Weights of a small transformer language model: width 256, normalized queries and keys.
Each number is 500 + 50 x the weight over its row's rms, rounded and kept within 0 to 999. Layers, rows and columns count from 0. Numbers have three digits each. The size before them is the row's rms in percent of the matrix's.

# layer 3 MLP up, 704x256, rms 0.194, rows 506-539, columns 192-255
105:415463508478457389520480564509540458480427507431589459476565522557446427469563485444603505540494448473511559504391557462396499455495487452515501587537526552485548462493536475425513564540388414
102:418536544462488465456522589543522462510458566505489501641479497452439462470517442517495425513513426482523584505512530430496507366576454462488579527526455486556579501535490501533526529486524564
101:464539534473508466504568522514528548406471544452476523464543563550509426614596521526448484578574512612480506504517518432510608467530502502567526525422518435463528492522453507463438431480551502
104:564492507524487486538502507533533506482456521513593440589460519538495429457567532386505544463447523544495502533480597359503448534502443427607526523339518512418457582495536464561575428438487517
109:528453485478440406455559573446422406549457508612508539515526479484470553570577438580493505500406461477458539499474494488398467467577565571482460491462508547509487576496370506495560547477558484
088:429553544489453472512504503526469531458505532523537458549599491547440447428584403604530507541544498587603459493399513523541556462453501475464494514468474506444508398544530453514428421470518436
100:556479438410475506562477490471536592472565514479589582567527402478451532529485549665467583529456473554515486569493559461533539507501464548542536477504523474496512510501457420456502485507600457
094:500362456619575488576491489440548570545569467519497546460460504495526467464579482487519511522534475541517532486482517445486562470531497516479565546508527483428478476379493488517533479481493543
090:510360486463445470527513485590539409421450525609506478496618558570505447463524513614516453507488556489527481512519470542577504505504485487516507461473524507505552481481471390544592473605575491
096:594417548487464509487538551487458420486523492490503507514573502422516524555413488561460558475469543484511516368474571494603505426371500498535486475514401550561439551518536536533554533459519527
106:457499467495495616474465529485473483489479523525471569418451542455452549526486552535488521500482462470525528524469482511502482540584459502401487447533452504535556430467425510502502508460561514
103:419519546466435472463526503456479533468459559507480460521515476437491599528439502482360474484463438476524539587453482479532488525456463458491563507624478505495511490373463508485502501490495482
102:493533510438501456446520388491460511478424458597514418489563482462484494468494568551474549525478410475605503508472528490463476469498472568497461489484519503523454485597409552563543576497469512
097:538441502470466589488463481537519499507498422419471507444438511497462445400485540559503523513529411486433565399455458559521584459376514527521532476514427491453476554537519492464480497370447530
106:461437448522562565531419475518525454479531510465540460541488503476482474469441569505439509520456568542554606415461513499450483549613546430478509512469607562525547556525467465510511465569406484
099:519472443556515551432580430480459521526517493522503507485359532501488488459428545527543550431593527478601584556461503455477500480541489519543424516484575422516523436607522471513455409490444503
097:451503499401525491442517573423482486559422383438405477517484615513501502482471484463523580434496541538523479597468495446374535452526413539411488504556494511583485469440498502526536508515520545
106:426556399494438513466564469377436539525423512488508533529498468390462486489458527545549513463525428498489589565498481435501500491584498433496492572586502487459467422376559490558546456489502499
095:472427458504491446519538518400380611555562435557558515555545521492534592450465534491464499450458492473538473569577528497548459508476484512391535472501450537498548560445466457452565564481559438
098:480521453460482467511455528453526526488434426425526465487517590489446451495500487528636558515506523485510521515534548627518522433457515506538522506506511607505506569469501697517500482440522491
094:543420499482475553535486485500591481475488423461442531476631558518496477534524496531580471456514496521541491517506516473495418440519528555496447513586546597475558451422460526430473514460506522
102:475567443567481536514564549531506435559571586505516467552430462516406546377563458394524452622589482514507490528517493533507403541642506520519438471546401446493396541502518577451483523477483401
102:534498560555382519479521485541483526478525568582511502480498485443430474521453498502496556368496498552492558516511601531470508519450518553474489521445426461464530417466447394496485475370515507
097:532428548482489494510472520426466528415534412562618517468482497604491468576535490473547432496590474557506496487559561441475446394504567477464529434536443501478486533448476508536465588517513445
101:511583467487520470534501484499414435528522452540591498496451458488453515570496547493563515498487564554467533515493512474434542552558449485503473431539416428466510492516548586489515507489578523
101:527596491503524481507563467581573622490539490507537566480499440489426549563466461527497533421473555488504488464612439504519501531446528469493436568619459490458519477453468435553431504434578568
093:502496522570555402342477469582579487447528603541494496545465560511566437520444461421365457537429500423494520483402418478458468517525396520518519482514505566494472525441517545605549505521436540
105:467533544460454475584420477468392651410473527565526524482431475592507419423501490522541554500442525536510452548535425424514549447446487456517549512347477455452583523433491455526530497458495594
100:520482461531570482540544465470493421499493432528509471387487491500554493485638521557503447493507570450508525585467493466467532415437593456538431515539536432555526545484501442608472494564462557
103:402504520431597496495528416494510523491477493455511457500482510454506438480491472562442511498609497439458562490433594528584494480467530501471411405558487472457423427521518553380480482485507451
090:507509429456526476558452550506457577505489569500488554538533542487544518449475623472444521510508450540437580446511488462446528462505523534560541502476437470481568436556467494575534489482457486
078:587500481453414464514434506690497481514497410594476395573435514521503446453542420468571507454569570474482489583544477542519424488517491487490592560483493557542481566543523497472463456464507503
097:502490476505439454488459490535504454474477536518511500562445540460458489431439492512523572550419510482429500570380469479557464476481583562497373518545532486472483387410541464480446556495524453
093:514453479486494477538519513476529566488503525577506504435482432527367538510495526523569589484430485439503535558537528454483536550436498524551474465479449444439440423575487470556498497584548544
# layer 3 MLP down (transposed), 704x256, rms 0.179, rows 506-538, columns 192-255
107:468482471502572462525441549543472529542417601511558518469528545511551570509484501464504445600409517515567476447555533510512438482481592462461526537493594581455518521478516535469437505523516453
107:436541481474531565565445444520560529491512465521515495523495497488524543493462426467481554537535537506466483466478493549486499500430573509615456547454511573497510523532466553494557501455500438
101:435497526433491422487511559582532489419492635495504515575521512469527476542558466563498497592636466551522493522464507527513548524512475478480489471466536501515494574448529500451577425457485458
107:470551556582433479512427572554614512536526533495518452515523521451487416569617529372467481592454500418494419450536524436533472462565493500425584533507553458442433456485465507534541520421509537
107:523604496552511427572550483473526477526454338519553522595458425539468534531522516433486518463474563519549583518505505553530450505540441488462466430595486453512513553525423455551463476517448441
088:443545482418545407522467463547536443521456482563613470485581500550541429487507389574571462533534468549523466438551490472562603532530453542395509580601475466556539419544507411497581504482517395
100:591472465394481484428500535543535514555518547381529576544519442464477497579494429551522537511378500524512489536381552549528609471452419495525509457437517441497422552481455416521534473506627554
089:551403544576531487530541526508553521529553418515491532481495449439462488551467343511586545465507554554464473476582436535502566488497473499483462557477468473544457475363471566504468500476581499
093:516408493384474531539528464455522473417441573503497473507594614494480472536445441569589449502463577460577519488546503569521446405501491522650516520523388608526481557524467483551517547530494625
096:564491475389537540553580522513443456512428615502500446513556583416466528511499581485500565532513549499483481511503568527466410438473491520465530462509501511516467491601538616449514494513573592
101:441418502533609503461584459546497489472517392492533541533583493517556553452519522586372455544470442513537462457446509455568449421460527549484479445493500500430464495482497412486434543623527457
102:500561463482518544505492575507551436536524406465476440603501461529498430511329513558471539468587570495401469515540547511478393534480465497409513481509439489520513442467573478576515492471608537
101:462453481501369462438564463606511594526542491536562571564513394424551496484605472492493502463510557437553545541522495610481487434501534457469516446490439508523566454490525499452562544416492485
092:521579537456460559442462480498428603453498514511470458457463470486443544530529495452532452372453556547518431524539523430438491580443455529592499532449539568536448500471543514573512495497566572
098:441467520457506501549432479490482420505481431427426412552472596556483506502444506515495546536423466472564497496570554511465474484482478523485604475447537606533525525541469557507508514491473588
104:571483510528512541502546496427506530482496576639452417514518518555487423496573446537494553527403468567480440469446469560494473476431454508536395566439480472544592472539567560524465542535506551
104:546522567554630490482569491549456520561427452482513484455458604522602510524577489552486471539527451463561452581517481440439515607632484466476457488611450538388446535551536528482461528526519436
108:503490526459451389542538536477580496484437485549472642476483485511557600465522551544548558563508603419584554460443481561486482694607509432462530474555521610447506462547504527512468430484504520
098:527467513495395482486504471406398478501501519514486443507618523509449497468511537539440502428493417505479513525546555426440579503567548465476515441532461592553520416483505492479555559474454574
100:463435398525390473520471457532521561406502491443537513407599585458446445533495566392432464518545499524577528484507470517556471560461426429517465464510459494534501549449508475546541406523463536
098:545400537550512474504559562486525436589438497445418610436581506583513473569557470516550522490448460547498445577477529472482457421529471548447459504490418556549568436433453502458466529521509492
104:449486575520535515450554446473572501494504482551497395461540507520477466461455488464534561520550365519528470498501490482556501457511381511478436499503535489467541548534538510499463505528554494
105:551462445556432465480533462598563509618499435489489545526510475440501532468426518481569525493479431501502442554540565509581532527366460476523554495491459527495542523572417598494541518481544565
100:454504441299513461577492429462341563508538429475513462496502452591565450479499425456498444489492485518482545505529586547477466482540487562480493492517505418486489588471451535513513539496509472
104:575562498563491521522531561418426485502488526441519440442508459485481505463511475464489565490379463517538582570487502538585516516499509533558496485531506591525458446512529643461466541464493489
095:585473435502533473465521437484519513479526478516464542442501495448467517549490524542464494412460530493590479472544490446554524526509586583488522441541520508491520498424491464442474493500510603
096:607550459423502519525541462621543510508484577526449525478479482557553502371436442481472508490502555451533467531437546566498424530510570423546517417632515517536493554535523447587479494522468501
107:537478538486464456572499508516478502573565515418578478534523497575455586520575588540536435455553500481527481513521524509451449452410536487456596468482531495579486599537480569500507501539463461
102:480448543536465504490443537530516502434530517543478497499491469524453518573510391508499550545569463449503535533540526483479521530501490432421471566464445581582481487434476510426549494521464494
101:407593488454549487494527508569415570514412530499546533527516457430405486523484541440480464548470541571490543521518514461532441456476532428503570559427513459479513533547536586526477564511440550
090:495438384347476380572570516431483487510480525501460582538523500488564402412538556454509549513561424493534517503476483455415438482470497531593450546486480431457575471530464486560537549576456459
083:561560487513388475589448520479520516512481473541451481504465469534513520454461526509492451441507566496545488513527528553476405531475520504505591514484513507482498550686567494519466490468467568
099:548545462472466382456558476570571528495553451486572532480460479431421439531445501560470493408539567502493430513482498459496540495535487424385494513448466555506523536502479439533409493455453581
# layer 3 MLP gate, 704x256, rms 0.19, rows 507-539, columns 192-255
101:441604456469485376517534435506525529489487488470508576417462457442512483506445493457423439506479569449511518525484474446475466509473476507430486534540390481534511428502511515632578482621492543
104:585538566547497465516455493589535551536516496480456528460468609489501546476533466448580480462474491527427486512434455458454457485596496576552599531490464440457502492483420453473482456504426570
101:509475510515487443525453482482522475470489496571464496447478506527503523513444582503547397527475461439484495435537455515513496498450563550488505517617400464468461495497582549509494478524516459
107:466444436473505409542496534491542507484509546467487592410532499430511566421427527546466424487500477502412469382533571414419519473485510446538518497526532545461598480548501470501488553490556461
090:515538610508484449550443538566495445474535564468543491520516508498475516472566325599512458431533477561522455563514476517502450500495475477496546466502565511447528404544536511559453404421476498
098:643441521421497534514498428467515536509479501445474543492453564525557530551565477559446496499497466498484509447331614510456582606532502471469567483536512428457553471541457381492520559499466545
091:509504464478516490511563543453468511485614499481514505469499485537535557446495330538505521532454439431498414397549386526583437497551481485553482605513521546454503501409494563485470494522584541
093:445559435598501496472482560506433573546528578477506439437458438405557537511481541431309504585488451501446571381480500455433500522517508594425471458542514403464524367557543537471484508561437429
096:383531429423551521481467473519538526520478490467439483421556480484483433517513440498400499416545506517510578495467505512434530472561463436495456507421489464516543469574459507549328512508409497
102:376467492616485512509487508546541469463433579481560474475528548550459450380486539452513547531497489456384476479551494547432531458505529609604439501522410525483508555552470461522583598455433545
105:479455539444514502515535633526502536447484579504577484533468455477505519438536486504376484466482493484513457516470556428534508487433563464587473483488542501460522530505459453506392406570546582
105:623535494487494569420562406502458447570454525507516503495467508440600459492495410524419570463375447541517472442495496521490462544437389468529562505440460576470504532552497565608475498578571502
103:540601534483474450507499468388514516511557448445482549527392563525617547502601484487487477455555488448491409474461544488422412476504487444472501497540512507469502458532482478540493446520515519
098:501482527427478494563491441531523564535424585478523485569495514560546468453552484528432585564397562462486475526487420453480556428518536559548465488536487521446485504492507434561584453486475545
105:473451486480515471541544500504569528439365506482497448494443436592526505521595406477568544434559465522547451511572522536463507495433486570497529451468515489553422444496526590465509543470434510
098:475601528491394540533578526530479541581503550556522556479456551538469439476559519348536561474436443454486444604617486453486509408525531506548590423549498497441563489478525449475574554502549564
108:530482481531499516520451455529457462389407488517513557585469447444625538491435545587564550430483444506549518465531509489569477548526505486513441371499463589469562551539381463483514394538523470
089:417385392482571559505531392445480589533502481436500359445502523478473574441511497488497509558585494515467544560458574510431509487436530506415402588541471465499371463463530498544481501480524485
095:523528473469615416527523546494527499529553491501485527513427477519585521517428483436494484446565511463566475434533527521476451524485537515448473534481475520455474460498549509419477410479535493
093:457441489446580501534491572447495483525486491424396526516499529525515516577531548507630446515464486501555467462462498526471525520452435522469397547584420561485523436526515484500507468494567548
103:505472491536499450523465430469476467392497508501490557443508611525459532434481524515402512432481475650506562472482502428515458544489555556507575505457561579493488428531492565505590583487464578
101:527560527489444502542553442468473472509489516446577522511582506496423519502523541617510460532532491498508370494478452528548485588452457536550472431508470454501574563589569493505432489620442554
092:606416446566485428551504470460564387551552540587512485519493463447531598579515456507381513519423576481463556481519437451530461584536529493408557473408509593533526523538448470521565498579468519
101:558551565514459547419472603482514533468471576447539445553458501477461521445584448467539546426418548553472467595519526619554458522541455477481479521498500535559413504569548655500466494456462571
104:533495483482416557515514471497476478473522420495568447435572567416509537508405471444517434559569419491542462513524588393429500477562535516488533542536509458501484502518510467422456544560454444
094:521474491510517430446512509550495547433451625438550556562461482508455520532540486448595507561520499556532545515480517541508530534613500436411510527431476472549538476606527435598502583436473468
103:553655550513447555520498589475450477524472478432475497458470481470545487460524565446512414491484472510464479475409521488491449531500617521409450461570508447514467452478515436521522512516523420
101:531480518528579533459480518472465558529451443475487451430574503475520492423446496426495474552540482591544495487562513549496514573418487535559386474483512478457581596522456509512589562472484445
098:492473464405517529534499473439482514502515406515453592464497598386498456497483519535498500491468461446474553410523613456443517439572527432500533583478471498521534456570459543473394451506486471
089:516499501535440545465496428537528444542523465446508425432484457476447501563473423541440470423424503431532453548480497575571573472527477448494498464548465527446456508573465549499380454502530485
077:444471537570629518457541463414517496481509591341536512406547476424536494526482574482564524554417432465466512447421507423478536495505530535526388483532481485500446444444498562526583519513495437
099:508513576522445482495457472593488501599486512489487473558551519589469459419424488419447448609421461496447457447439405514425479596526447512447508487447450534398498477535583541553514506449488475
095:481375594440482588493489486490512575448491527537506476435472543507604464561496571523518463530441447418493584477450512480504532485660512511410521443540467484505509537479414411529536538556543449